{
  "num_hidden_layers": 10,
  "qk_norm": false,
  "lr_head": 0.0124
}
Each number is 500 + 50 x the weight over its row's rms, rounded and kept within 0 to 999. Layers, rows and columns count from 0. Numbers have three digits each. The size before them is the row's rms in percent of the matrix's.

# down: layer 2 MLP down (transposed), 896x224, rms 0.228, rows 233-263, columns 0-223
# up: layer 2 MLP up, 896x224, rms 0.245, rows 234-264, columns 0-223
down233 103:504567472555496409359555438475450472476465429560562522417557528473586584445541526507550535501443514511459491437534502461543491468503598507534505421528516459364545563509640514545471422480439511446522432503547443535477512535508528426504447554473492582588451531528508478495551491447498456595477506600439507454525481466584468441443516486502529539583511490476560448497493504526496438460475439554470486603512490570567393490494504568487429528524454545479469523518537557438386446562461510479546498572499543505493411480486393537511496529494578515468431577595470547470528552508432572530422455523425415539462459446500500414494443545428466552496547486486498471532525389562505561410481
up234 102:438453345435454534525590545483580389560520520479481539518425417506567436482562530467529488577470510545491385495570474532562444474523521549529490500401512532480579521471549575544504555538562546445547459561472503406574472410491527513517510433642447458513479545466434467406455451464511490473463511474469446442480522436528458496508452442442536518507447483513415557590467457498553472498402568397531555512459489526500535512497512536581490445468467550515484580463548487532518465494402491513485614558541466541504483473461529609487517532444519523445565568469520557507451491409575474494457553471467512582395550522420526459576572556512560442513468555436560498463502530489403544531503
down234 085:473531475523550540526572456528487588430390564442592401509523564478479439517466533509374491488541464533572551493558498546512561480519528407473483441584610474551521557538478445587444546436504490541551539551558443519477511559392587530504502519405467557502530493501521534421410518533463496496492478463510469610479461520440484470448454534477467451484537528489594492384501519508465537494532577488492466479564528444570556529565483446524539444583531516418446451457598458475444539565525478577530517441539421484467457478506526472532480520525441314585502480595526554542505450523461456561497431405519533469569438513549469509455403484447488498537530473522476426545438503439487557474445
up235 101:566475492512423463473483427544540458475500440576509509445494420495505530457495415466521584478506553486355555551432478485476385537596529476520475449558480418528560512476478462550573560482510485597459545522553502483502556507440481588540508572478589477529494524509539503549533485457470547515460410449392451541565446495499584494429543540485472476462378518547498512512587587516429481514561454487509599415517405502522478497466419520519567485509507490537470448570460513530531451503545457414495441521462438509535609455500490433533457452491494529524443472471558587533473514538492462460480553462450426505441412568490476501357511539513521517447464691443529561524481420493439441471444
down235 108:461458472473530460521505483505534539539486523556408507490593420462549446475487483472563573569496493502393539575512396532502497550534541490416440371589503419485553517533517492498508462505542414509455568511393463422450497443560463562479626489488512510545538531544525504449394468623448529579617520373474550521456485478481428429433510498486508491467490460504557558435521420572502513514484471540436504475512594566564396435511547476505486494474480526498456517563579535484562491541594493490597541560501478582501551475438518536469518473514552508527506434461582562501523461521513437525413595519515445423510520585434489551445506441514551401435500507480478524521363544475524501476498
up236 098:486485436524542456496654458475477503548439504502500466462525484448489520409391479486605517537587378434482519502568453521509475502477478477525457508541577545537496518443480477513566475406541520543445532534491460383519448434477533555490436426575504465488602478549516475488539535526520564506346511597633512406507577518446558508536405571443493469490500442449493617433502440495510537494419581505447527479567417517530501463521545500502437417480404506532516505500464506468499515533444567464508516497470509532407524479538595543520496595485529500483509597523531446440569458480531483558534490456659498500506555455461456472531474532552437483445490503418477502405514561523566502543452
down236 107:555475551430591486547493525525406557517536573455482495486477508502539555493543425488512477564503532521546600451526456473531514516501527492497484511475574395348477431477426537549500469511498412458466448610434493494464491468416487546434486487464504502491406451594532513455375591536517488536475509469409489534406524568523480493491488391516443521527505502486446492475535549530518488607487521461567374498425525460576469398430543577554507535416511501544532449576471483542424421537499467499444481470593489465521426536502490539412530480443454397478450490546504497471483428487395570539514508552543430468498500481579586509489531440479625538469498440428542541547540546426468442563516
up237 096:451423489466513506558492466562528479438466528569506409469508513604534550426568487449473537563583482489508510491482465461556466529459529516522465506535614497461552541534489458501446501606605498463514513522482438520518509520507496547506513483502514430511491550512556523429516502481602535448465394471536456574543461518596437461510451518472476465518488514524481426417569548589462468456408503462527594472517526475446480552469485604401460562453565556400610474519505458512581451427496528463387554489550461496461478416534455466554549503503646575503443466383506416550509401483528582549500531462427530535538410525507532488502467453514599533532440508512534567416506530461512354503488
down237 102:610503564571516399524493581488482510471427475542452580498483510493555474427469475501465516420472501495446499515424596399434523372543500568580526454576474544441399564474438419502625473451435475432560486467550513411468549468502564534447472522546511435531534504499425474558475445558528403504491566524509555510616506441437567429454439487511457452617461509532533509467434535475466572510527529533499391588536420504414486419507500507523465484542542458496438470574503523507458510457499554560496487473496595458427527537532472473458501413574449486585501438540464505473456570539433557520535463603508555459516564465443523532483532540554501429536518547471413503494506450548509459446445
up238 101:537554478420553567480522598649475440549524483551525460525461412487504555486475492517487505462487502517412513514570437518518506408543478528477554502445593455458451468445533442529450453542448470419476461509525519509551507501511479501465541490548581551415527513405493463605470556585534522453459556516493464574611544558477504508491512504531472518454482389513498537593527493487491499479423442542402442529459596500472512507439550513509532428493436511496521523517497590529480483431587500394535461460446441451577574479454552470502509459447536561485518513538486479549462479416563621489550536615535462565535537592498459492389436454429563556404564476416470504582474455486530543452620
down238 109:573510575458448523498463504439469487530506421607431580537480494500568527625574499515537501479459469537492577557473505520541415582511546487508499437500571517588555422540440471446454470456475558538503417487541454491575552603544398472497448520477551434522512485415422495504543461489459524601459548499513527523496522473556499492439580485483515591412475564521519510545432502422530509502482460470442478457445538491586448473374476497515484554474450485446449465457551610473571531464464488482499589511514567516496595592559444439459478426474564556424486456527604503454489533507482505505404496505545546479515432642396535548487504498596479493483586538494532431561533484510572476504393
up239 095:490528433543402496511605496593526473482464424549532535510505485446577442444450466562569512517546489483607438465569449424495508365525446406525530534484505451507471528457560547514514550479434416540475512522535523534503443491573522481499549607497507489448493467480568452503508472561413546530435440515458512413451391455493482504464531482486473501525525462453483496437523475535462394530564594572528548413446412422527505439468466394531505451524416600489479534617423490505526532525444432510608535497490498487584497508573526506563499513470530441523535546449615448537537544476496524590542422570519455460504606515420494563529456486535463457478589542552533388556548464540461511490508
down239 094:503529576570490569605437458491567452584415492440470410545554437449572532502479515404502531506395492511549545474552558461524399467515498515429537525508481492512566406431512455523544467532521487441503642501464483420538579491573439527479497512510541480462434536575451478553519490477455523509447485536437481447501463569510443430524522420512455485539474523503461421467481587552452593456533478420497543563543422454478445447492498461442531522509478509513519624541617481549451501529522391547522538452452389425556504481507537472486490453485524454485375456513490502546477536552454534508571489517509453516493589526455424399558468522435432451561338576491544496532504527538495551494444
up240 104:477453441504432505547546538535483614428426559588454542461564516588491427503531580492579406451439481576450457504597613437553477481551427471530475500464490503479446486526477451489601404518425512456493472460496506551539518523566577592472571462528538567483449477540438491526532479539488500521526558448488508393511394516468482476537514450513520541352610501503568517494582400507587548480485509439511415595528507474479454504432525463565487555563459383523510537468558485435431524517458510516505466554481532581466555513573485392472490495491463561505553468432511567445453443509505447510536521544497488599464447610516464552498486456506524529552472452508478492576603566519568481520525
down240 100:479530546458563556535520531594512513504568473363592542490443491446513495408507504567504421585520473568513514486474481596440513441600497503544466506535495443486520521469578439475500538505533466556548420534495560531529546465561466403515499498436461449443536525469474388544546546493497541519530430479461514517558502459432430475588470383411560520536433518443457591491541444522507471567578571500492437497588463471499501466541363447574541434480483454487513506511476548509550469525551477453508414452462499412514547523523519457451545547523485504469509429386626509511568494525492550493581603447526528458481441454489536457439447520439545546582573543528559436432403459595449496481541
up241 094:509539575645553507525502499394467540452538577537460437522492495477456409432484445443466453520476431530435486480546497476546522417519413539578547534509510464601409534497518494433489483568511459425442469580488500454562576447545596476520428519475468514556469527491574588481481540414551493549467499579453600455424501496620553416596449538468510398429505514455451564444539500495473475453551585474514438463483534548441447515502576512537465517538463396495528530544443470500553505447510567537496544440471529426510537494525465465524517500465420396459484527494475483576444503506535536508486529477561541539396596570618527534572470510533415422556544536544552439504435462451512496495446
down241 104:480520480460380519476433491493484466586564506501515493525512484472470560466516364480506485499590532542505509491470418489507613409514557472515534487628496498528504486502412493506513481610570504606390421420570469451522580447541512587591502562429508545455562526542497505509400473489589489513483508440516442495501446579500408498442405537467467477500517495546470651541526483496476525513464515602491408535530524566487482436547519564499522552554519507558542519459488468555582517531521453561458454528450554443547517529424521454391385488482523505492550485494582462526606530500597488493490510466456578378497536519507525533503474490507549522482625484480539536482471462401534483579491
up242 108:509477520495459485488518411455489497494456521495496464479467577482486521498495486535569566494487449556434429544483437473406500566487439549484483518492400417490450496539490416482454482482467428468507582550502518450537571554457471518377444449591457565426517603566480493499589414518424413538566492463513521543444440480436463510569536570495459479508432490529543540437500457473418559500522442500503511481580542543501564541562558552459513517487595480521511516515461440556524488451525431450535358594575533549475495447473539517541473472489546635529465397530492566524552532477498575479500571448552478519521592415415480458431581444398535461589520569463419502630485529461496499569543
down242 093:519504419493538448441552491513559403484495467570470563499514520527509537516482422559397438514536536511555495538500483502547481528506516465518512451441588526528441492559495448494478508476498532496455482546571421529609459582503445481506430427532619436529508500468413483592559520516501497527353522467570545507626575466571536464501536510469552580467417521537502497529515426460487453484560511515407524552431460452551458460520439451513435464562476566480478550505489541577394622494522445550448627491468484434529477524468557449491438498489518518538439527509550513646517501589499539567437471454561522576481416539571392546505528557544487516478503603492530557573457501531600498555463
up243 089:409538455534517556526591530506611418459575535460477472532503453489605519468499541562481576553470456569592532465465574543564476544528606497464502467592502488481585462488487452636559507488472505482508496500506583402509516425529475456410573452508512402487409485397443505533462512468444503446414459485500452454455458488500414503546495583467593553427534521481544469522527585548503473508525495506435433490557559639441456482505478491607515409520429456567533564481575541524516519551484477568491567507519455477562608446504549434480495486491481414420510555541552455525516531509500479476463519567492478497505508440520548567461334525476533513577499548508474493500469515450517511504394
down243 094:537553433515472468505490476451554442501556529465405447512496477513495525555493507524493500532532513515439540504559571528468471339492470568468461510518393532535483548425539586485441469527421493536448578423582484515457495635562494458532492573507499493532627582466578482513495609474486567503527466564461389499443551651417517570480493526457440476505434476530496598447538475526551461509516460435444463547550524490583578567548486528474520457572569479462549550554492531451509443491526465571518543586559472499557475531499496535619484522541506413529531488471480473477423571535379453528482474626504586421447501453454497530552500533448478511462541546416421463528536462445509517488498
up244 130:558569457580464470508539530456472544513555439487521491399531456460560622497412534533517508515521406568469408506484519534445587385546439514547492538482546463515543487547452508520509493533455476538527461494555517419530478421493560496543485522511484446551498490524488509505481471472532497444492484473536429493432491474504395512520569492446477513447561383540588430538440423514468594546564513486461554535403474507456490562528504435562523425466547530547547489606514543452490554498507453448486517564530566484570519515407428492509455570538500419466564507509517468417469550473514572529507547496570482542431484617443539456521524541571453507539483360447663557553586532438501537504354
down244 110:508463526532528559462510532507580547459471560517490570514523469559469468585519524421502546455457503485486549560479447532582488434443515422589440477571515524542458563411513486449395473544553429514479654583483501573509549523590473447481495571495494485522478515414476544523547435534429436466498569435498526545612525541513563559523451462590506537468524569488481542549490423467503390500532609487486570418469522488559572480463494479529543601499488481507513508483487500537518501470457569448380426583565495522572567522455565436446392454578451500540468532498491581456484477505406345577481542472545536451504423532518503494483416501610453516514475587527503517542522531476549501532468
up245 124:506557484601484491611560506427446486622558550476490489532439449565444496508505615465516448621503541529566511487521520492452448471515508514516558596437538508531495441490564510535449485564525388498515502577483479397439532534491468545488517485546537475514479571491428413570478452423532491567599558507533518389529467381494592475438461523481437562511493512533495406450537435500491566414414522508483513437517494611458431542459483534492520439466447551519449457548519423508499559492498460475463466485508497483457532410470517505406447500526497457437560516443446554426440553547569499538446578565546478512547507507535557370468501532478570593493492590455519592479516482514447389502467
down245 101:385424529479504490498448488419405481420477556417530472541530530473509492485557524464466449426490457580616537462490530513550422535474485539477451474584577467476519526466588515480478429491414524513539586414492475576423454494513484549607489460522523481445542444490503564535483500385487423426422455475512438506469469510468539425443536582465523560517475487528515581454513396427493485508440432424476471555479433449504438489446556494402436398452427516386496481565443462461536458443478535505472465480459502522447459414582449503564376398517473389529512550537496590405484505467511514479422493432481460421523471433600521475553510509517499436545445531504481467515482523487484463483450
up246 090:597504379509493519480487490464525481520564529561436464436548523453611520470496610469536497557472556563465522461390469514511514439598546518526515556542484468469449496508585509537529509491405457429477595557289518376526465470513442588481532521483528529447568471432506513598521520477505502492462519572557420461473592484492441474563510492484485447466511517469409457474493448479479544589503513481506513400512505520460529443485420567505538556466481565429542475546431450523441531457456567460473444515508534506510457507428507555512544499476517553495460460570577579474572560419490494568526433448579554421517530483450473405528643512496459515547437550539532474543506581497521438499544
down246 099:479515613491511520459392540521526545458606459488464511538476565477512506524530489541559506561439468529519543517473555506556503557583428555492492542499425567511429488502568475546485396473426550439470502483424498477400519643454448522538468489432509562527436604432448482505479535529548534462442459591572509615530567611520539545532518532457485429503489469477544560611433448468457520533548507521489505494487442479555445496475431474422426618522463541470457455645411573530513442569514545487478555504543531529558458491548528473452590546508545517514482441462537558507454531527470442510491490449518578485557459558431477560577512463524468502541497397590451456576454520472525428576442
up247 111:549469482493399456583537482551490572561439426489417496554584541596503541468509454469546504489548475580429524568526538445481440528468491507465548532432509566481488472496530495516543460504511653400461517477530462510474503391459496535563528515456466464463475503552559574565467454584468444478501536470495539445522448518515651481516508427477474476452517578425451475442481536525598509518487508541496504539468463440537549555523404494477540557485562453559441504422532536660519427474581482542538573447465535578522593498430389466425506432466525488400447520398528599521459480455540471525453448460525552501486562529586512587392467507531511504485571430474495462548464533464502474478454
down247 097:475496509496438422523512530507490418514558418544397528499410451483495379429577523504454514610489503473464512514554535538491468425504468475591503500622426587506452527485543522439506457483453543470470540361490475506535514476480484530492467443418489464527480490544576472481479432495583564406556550546556592448494536480463533388424522517444570442493510590525575578480483571461447525528544481436511449453569527461623500461487468426529579464511481452556527623436511431430473520528474500526484439480466488489390573530549547565507517470445524557466466452447491587483528520408514531441528542565442572460546464455413441500443489399529529555571527497492494459463462489548427451501446
up248 094:565475470444519475586414460471508548514402487541587540535420520545477593423502447574506484479511520470530569525511535524458452528471525530498529491458450455521562547473467569576560579541534473463510513478444490417492462448391449568525405517514559495480396479471491582487431472489508526498584489539525521559544457423490457466375508553512491578542390521438559437523531495467513492449499479590463394487511425509414486553534518457482499574481610449484501524568531417468466631486549557541460411502536508425523584524540508516525537438566560512481408599399502470528444532587522442421548446519510467532492419488428402495457540514494546531460436455520599559438497484495458450538525
down248 100:518512464531451558551520515567494543470522505493495452481525445525456463528469567517503458462541420503483521574485456438531578529588522485393478547564506444526505432401491591514390418500535462472532578515531442512493524471536490535431450501471525475510612493418523455507464468479488465469475416441408484438486441549424576530522509494441437454473477481548346516497579531558467522594602493469467606454483500516582651496533507555436573495500420514477459533511512549488516531415470387482526540546417527475501424499489466459537531597532417386484469440523481485411544440539548443577491541442428501530512591541513582463553518497505517521416611566509549495495548473489537433470454
up249 112:532490524452554500437535482430525553387465511490512485503453399520535547502455523572484584447496441524520535480545458473513431611512533469436407496466482450495367559533525461487595501559572476411537488545540504368457590534532470522447535503483496570572465473466540473491480538451531520560618596398525410452489424490475489429511547426516451487519465500531532522512538489516614549528516510472444446480464504548516511613473513464553545467489528408545403454513586601504498527483480490526502579511516508634440519519484477475451507492445465527514451510427531520557529487494474533545494456480447533521485549478461562451556557477479562528515378430440542438345542437519501495607586
down249 106:492569399497556410501537504523553430487618553570572448465608468466446441497495408589514566519478598449574482550452525462406529592499587461492474495511482495535509558545529528514615479515513502473541485525550527488505585558611494506451497493570509542381521505509585509469508491427451498544546474439440450444650439439586525551461549474499394481528583545581447547420550537528506534489512431460532492557455525533506472371553448503474458507560540382408473490504549503526553458465447536509497466443499449484481519572481483500464468539527464614500527507536435489524527450501543505531473469550497553448512498486458537498445567563532518511458468545511500438549404594526499532479388
up250 099:527491465481454512645459516516499435422467455364416478495531512539443448478488514549531412526506601421486500453525446461474524525372514544458473462569441558503513454470480496494503440542500454497481547600450506561391533522433532505533515526537427525550533513477439511436409512474564474431556503465498500482456461541528446490498435493503496631446568527476524430498436533493518540507516543567502492451465475492442485540486457535535430483504532551432492509486575438546459439557476477574511571571468552563576459570360491544524472352488524490518476610504484401527585526518463563540582469436530544443433507475433447494493492499483595452641479532482568540477589478509417487517440
down250 096:472480611524516527491544432515484358460528538550496449487552458455555527464471509594493558445414430488510467519419493486496468485504562495516521433512523452348599490427426462400512405517489545440550465493526497396589488432515615462520572409482472453538449543517455511464527523495457423521435512474412531447384569466527545473491436458431526467560476498567526466442494478471530591388488472498497504579546541395538411581586503513539469545540411503521533545518516480472501580513482448508393438610531545471542468534557522492541467438562556537429458508442492529531477470534523524463509469514431534465616437470504436552507523492453525489525516590507444534490515567484529573476507
up251 099:427513567512466544465478474547506583450453492523541588541554563434581549502506461530504441507536472440552488486384586519472548529409590489474435418488562512526482528553429503533447551518549538455533399486413510557588511540522507451510516491602450453498480553438490444399568493568530506532427571601435533517473467446479492449476541550548494545530501540508511568530504474487507513471536577557611610517396534441433425509555501551494556550480484542523475524496436591544543471498485411548515416498480534491501441527506537464453538481503457491586568566449563438350484447462429543555418424499423509504519551493484460545482560436478461413529551600452501463455494574437492478554563
down251 103:555492511479513540499494502493520603440555506380481429483521553506551476525460541474489433492632501493519488497502422511468388536453386448540546426427472529544512514505555528585495444517443516426460491484462464476515419454576504516520492568561545588361529546553528436453490567575502490567538519479498375468542474474441474470572508512419499539503575412446473436471552506505447578368632479470497468491560570435515544504407527529518510574454454453539526526473432581469493462498449538516543557461493515519557428579437504531519429559599518530574534459531379446462496427567460488548514518495518404500447455565444527565405491571505544544480558450494539484485502484507528463502471
up252 099:506498501542474470451438599492435509521524424437505460465518500584524563532601556419591490500571536548553466464477531558556396472475463492423556513510467409443467437548454472457531427518554543520408417476452468444467434408518502495516514478530481476487483579629530514527523526506570463475476437422472491569506478553485493485472432547493474462515433502535525466445561489509491441449523460470491455453613484441470395470507598476529511545568477505497510521469493506473602471465422578569465398498445504520495439596424448616492486488496532551456551518494435574604572516440534522436560542546544528478644550541417544510468531510543657466447510572504510449488467498465492570464460
down252 085:523644560467515509554553470393539528499567586529531560577537501434469522562451534605489545490439488413511535542507494512588550559587578553528502472465497574582558523493566476586471446569446473515597473584522533572542486515427467435507517569479479521509477425511535484457482552459494481496554530616510542504448449523489589579503586485592554561499525455494481616510482588521485489552539475542473585492570397586567482588548512524527507444515507503583440519477526557503410432527514499427464515488528525569517538451614467466487472424570491454575418450516593465452472448486525543542482453443472507539532483404578455472505475532470469502569488512557524574521521566468567492539550
up253 099:531458364493530455469464417512502423492503503507412521445537541506490508521621445514461484461532544558563587488405440401458523497428615513540508513455410502496539584487411368467499552544441487427532512461538562555475473535423422558417534540561521509456436491583483517574497481474568525547447523530422462514476498536494484442460523518458503605461489599485513526464521526508518461516534518573520518402486493406471518462564507439579581466403503527488452481446604435462513528527545523493455482518478470509454434407508597492607548573503576514464460496438507483440508502476540539491531554435530553455450567455467574505459509394457520491471529398408568483550574548468564505481499
down253 105:465456462497459551464512503483475632557500687583538524551510461447477449503660535503539508491436434517530602509445512544431502425469479537486431515522541478521537471322440512455540571441477524481453483481436521579540536444487475590464494452516479571585479521499541477496512454540479476501453516465450496480516494534532563569395512421555524505495454546481574561616442462480480581499505439547504472503468498451499498488502536498495472539441498493482456432454552416549522486551520524561440435513506467575446474629536495454491503495427540565536504491449481496422556455458498602565511480423493566542541620554617513485484502581573497508468509580486554425534494542444512458432536
up254 108:511422418553445488518466407473445511464482463507477527543551369513507487575504563583504446538502462481559504537567564506519490430540486564565548579468579421568483504527460469502425539428491512514467504366432514505553473547453553502421497524421541501603473494503462465460456527579515460548570517495558509496438527351635478492454545400599549525472488400497435490447502454465549537506482495474526481470483500404539551492472514511561557562469519587434499512466494524478572499561588465511509517537566465523428537509574518557458508588490512453488439560422412466491563551455461546508448526488504606573483626441476453502466444546573525576521502531552504489429431479503484532611507
down254 093:454549525482485504577458485505585447523497534489495532512432518484403479533500513481332533559417497523458478526489468571537424455567424467468544546490449594454587447546424471569421479606450486508545612454500522563504545428470468538502573471484465452482532448590489551550488530491567508528477454451424580560508466537523584461525561521451544540421595459531432550347550543558480427375514482430480524448517545459472547568470480529418470480416485516527541466438544548378495511399534501482481507545508500577575460502487518411545499483532529559516512489455508570522463570439497517459483451552446513507562478432544431465483430493548444484558476469469445445508471425475489591513431
up255 096:614449524410408482491530493476460545472573531452548555570520477506449467522482438567553523564502488472411552460569626527555534517488457503490451431504533490551418523477530456489494512571511491439464415449411539495520435538448437470548547555481477554389587472487429503539571498424464542473453536513503555443482621450481386607576438518445525471470515523362471493531481475480445445587445447592479476404468520473492461542518599486533539432536512480442491548485430496564488495509520497453485541553504455428485397495435475511476535621513483537511545619514526503461456499388461416503458528492534508427541549526462497430547504424494523536513541524588524518556422451503502553479576
down255 108:499484469527428494517524477487461528560471538476575517563472464477502452505517464502521466555501406543480570552494507487499514494494430480492420468538577533436494516539578500469508442499565595541466487535564600421516518521419474525408526502500427458521527542592483612481542410493514632459498442392511523578511550416433469502586424450523519556430565611500563492490496560550497510480434545487609455509555603502585592468489453490478459597436522488582556409525480487493457523529438412545446484564505394539606506471463480523476424570588500570498474523517423461532514418473526529537511511492535494505536548376461539515469520507629595483441578457509446432499521506459529529513528
up256 096:475583500465578539459540487498539506471502463437503522552542505550451439473487501559464517402536560465566450431493441447478492503586498495495463478516412422526468511491392404512412515529543421404512529418535492529576513402512474453530496543557546534523543512603443484493531449530455507487465579496500543560453530434469537507477440444508455466498551535505521558454507567479509610437548586421486443483465521584327526420625571440381507564476512444526502556450415496503522517453502597465499465482481577418545470548498511597519517564484490450466513534523505502489529491422507594509450611472438515519457532458490545636488523508507606523539484476440528512472507396485425515480551
down256 095:521370517484519479433468504511447545559544510523478385508525518530535491511486504547468496614543486452395474522511559489481478426484397458534523479659452449534661567514550508477452516480527499570515510542532567517439509521558471545421486377507497512462463520509509489463491484391540478487493531483545539456536496446517557500544564483437492542530550510504502447452578564562469563575452479503483443485574438468505515509516400490506515470635448603460531541412516429565516478526563507448558539547572444608432475516552516528522567486473616548428398473520532465388498514564545419506501525514484440412528475458606446475567533492549532457533499527487499483437489479518614496509440
up257 098:489502510492532514460545470484539403526480435559473447594464468499466597509583469576555440456470495559436591450511469509564425449500390477503541464399590537518503488415571519516486480506551506509473433565493546428514499550555419369517440551535555470490503499580517533512571451434599470464525500398488561599498471478548551414495549515473477511563495487427452426390504457459502525467569573419531507504475514521483454470363420384493576544571456435626514558448519436550530466541497466497537540514536495420522501527441537508458566465491431506525512517506414471558518489474549438523575438502527505458477500574542512483426471532562473466569447545637521541522455510534474550486531
down257 101:470540580509472519460482368491533454572514569497556513511494510581510528466480469514464537501479458471482595436534510525445537521491359532459478481460561389499492492479481532461403463534525552520476517564523449517588503573437530613515442429447519481406585502544504544592395493500589551456597427529473478544388535448476498490488537512521483497608458438486454520420490440487486466507425437443539491429556475501514505503504485499462456449406514538513582477509480500463470475470460427507541395484418531500509484454535465448568520436513532522639552544504509496534510484561516550556550432480516523524488550443481439367528522532532601579572514485542551394595530474375428536488526
up258 106:501476390478602489604593328411533489483573507520566522443464423421513502535480588483450480454542572479481466501427449559459531500503485533452483456534474571482472487541561497430471474466525541578558484452368420500570563444517469542571529468517580512528479507400484505494460440588511520426454494543490456450496541445549491458526439467521504502498503466536528567445560467545575503467506458504466560471466443439493588508415464593565546513533461507535467471521435474540538544578470488510436508559518462573406446574433507574533524576463501497445464501515607401523502556525538507537558472546437465496439442539432582458520500589567567520497476441509440485465531537587439547543591
down258 103:526534546505529498494538480552527527499449638468563450418446641479462519515613457513420529550432499457479504589516462460457518527532480570529531521445400572488508482489503474570479550517492548462579501589590438569571539435553445487505494503456580511541435475424521544492527486490446537554528416521436439482548559444463449550546585437556545485483461512463474510500500530518484443404510532446468514439581505529494474491598522559435430437456527477438574471573522499554465472421480491457533471532419422415387596514461525476469493535557487408558464568528573482534505557535505559532473574496589410588405511492468528594497556616507521533490495477500462521541426517539484450406497
up259 105:465506506494468522521558496527427533445534583537519555499495418558516544524432469532537471538534474491494491416478546514477392610445448511537513519410551519532454529555551530434534550571581487441425494444552528607503572564577438476482477436568423376480577476471639537512478474478535467547440576394468509483550484544512507544399444573570471532450400455536480563425531482494529555492516527464532478408487534447453437578494488466594434482494487477537504526496523486587523504485600510470549508451450580504566402493537569580497592507467462479470494481541387459443492596489555506455484476510553470562497527547517432535403544430486528513595591445461504555519462481546489548485559
down259 100:479430463524483454457512460518535564530536659505574618438465438431548448500432456493501416511503596589507434544481527506506531529487457560568485568402425529500523597446457513467507487514428582583447541505511539517536522523527507478566444521484449534500575485475535552450415482549452469404571538532525541494471535562473506520455584476445476415613438481484530551524546584548480507632495562519495563504534534519492529566535486495456427527484450588433548525442550529446537538411488516588504463428439453584383482474544509441500534424503531469538492451488467532481448410463464459455410465571471553520506539491446504497519578524493531512514500404379543424407476461559474509504541
up260 103:528496471467538483525457460569574543531594367566521578459464503424547430505469482517461412459537562537528549542528493439495514462522459546507439446494425481526527495420529525460527475403457441507468552510410440436478460523496504493485531469523512378503571550514591521463592529493602486488475465566501400433492544365454612492480534497493532495448519562489484551440518456518435515549532408467595497517468485471483453491413458429447602388503525501515465510515424486507453612503570487433471454544514477470415453458547522498518559563557522574541581482571566568491542486556475588497529542408497559472436526520481568581560563493502534487536486624531483560444474439464496507411536
down260 097:556528576476504437496505435404601524523534526451501534544486514544600495463494488513563517556491576485529521438594627483498470466435391491482440479479456566474541470582503481536454440554417450540424549449531499472574402490460591548509482511476519487511417499550510546473490572479436592505494513477475494503484451551495493469525484598515510479532479537455536586542491560525495398494446475506537567491522598398502485492456508503531538593521573476464438469350472476505504470439433468507483511513515526503465500553532414508522417518411502403466467506438502523539544490577455403445549456501434456581525472491521588466455576514432409474458405461546617401581497384540502529560474
up261 099:483420440484534488521447459546472566452498434492566456571504546497492415581466550481440407509497492465474431470455486499546580449487563533518529541471535493518580497435489535445581531387477489485508514469435552529430470624578554532490520516527521546522497560486538473537461535528543429430518510495474509401588552361493524436514570500469461507523458508565453460585530477520535532525507582460341482551468435491404456582519543481487457583607502498583499476528471560548475461423504498537535513589540481410544439477494489472488533587499521470479484518533576572524500528622521421433480482482474488490602518504507462468492409505409440522450560585510497631553545603590524498492502
down261 101:456564428484428514487464452517448547517530511536525510534502390586507531561410564416499614508537463579437464512560493520552443411491491463534457528478517517496473457513561523523502510573548556441521511437607548489551478434490448422545442456454488452527579513485468522536522499440485559481531467426406560582523524581552435500475463523533360524521572470542596411492454486526446539526507518582531495456502579464457507572577488399390579538413487514457541437531515441486499420549539491504404484419488458565513519462541499501527587552514379520529516523466500528458441536367489454445531530478547472491522589548487565436598441523503581468498506489528607493459468488511474523430570
up262 089:514449462572425524516502512439454561500463445528497469490513477477448556591618481610461519505535480502504333574517580493408409481520452479490464512449530439586451478489438558542430581464477509528508482505466506514528594571555502536564498483397541462533449507476467516589460481553476483491503542429535442431479505519546413582538473487482487484483511510555430543462524502568573415537518460553525403474538515442542468436520434488437491498455576498532521464473567503563503515481495485497612477481513574458510643557503576533514494511477466534578550440533517493425456567475531502444442450399508462515464468455429531488532486486506610543482412644495474349478572465483433523548541
down262 094:508526454478565519359575577568506593514476519506489499544506537540486627544467501477418521553479490499526508575528575582511511509456461494475469528503481476530477384563521548484461560466544473508514518430480416462467499486425538408509476484453548546489542547528521505496613475456446465439466443492530459539583561484445484522405574527532605534547522517580472565452560536574515486517528470521611485511423485527454516528511495513469523551495497500407501486504406510556434487473494467422406452451368595490497436522510484559535406437469573456515427525512541541555528509481511570492443440468455456472582473375611397481555509571625478556465588475436480490463485450503519591501536
up263 100:511553518564534519532519574439465441484436532562492497485445505417524534468508551559447478497559508443482501464550479487491494430511551504548544413482535515579520505429514563508473569482486549522464572565524514455531543504536545553486581587552424512492443536464364553502537451505595461485490493392465478472476508449573599499593472483579571479612506567451455562447446416592542516508561494406568529512518430553571463519532505536543544453479413475572504497624492556505545524516401513437493492450517456532479450448437577521555478407492476610460474514546478392554383555439540480471540455489554465437505525491416461474487512536474560572563426453469409492431481500610509539557471
down263 098:440476471562589507535503462503587575481527446499396520444568571544516460386488483519440583451461520490496485394546521541473489520531402529508477492525511512474570585565480517434656495416479487551509468593550496498445572549490615473499463487523487505569457511493475560474534441514452420485513509513497528495495500564405578540494537476444474424623556488393518540433562539512501493542514547563431501543587392567597426520537527478560496500543590559433476452443503484497432454468504488496565437422483518445480569489470549511545463474527494551449543482453512460408615473489462568486453490537484548413453552533500528444563523538450544494500530470523464451568538490536652556506466
up264 108:475325469492475499494387442469478508535500419487529552569514443458550454459528499456503526485447472501484501441565557504437447538597401485506500389469535479494543519585503528530498525506504530488505451574505477501462487467473413427561471476436473522570432403453502506533547509573508425549579509452425516519546454430518442488517514611537549454508528483482542545439418439456491461491470480510513591508494488485483490458406361521480560534565461545516538433580522514467631556411491517418513519571483502533484485484494545557558514447589501533477546474438655592460468471557405505503607593566528509466527569432599526509515453560509587490492527465508475453476447480556547480509452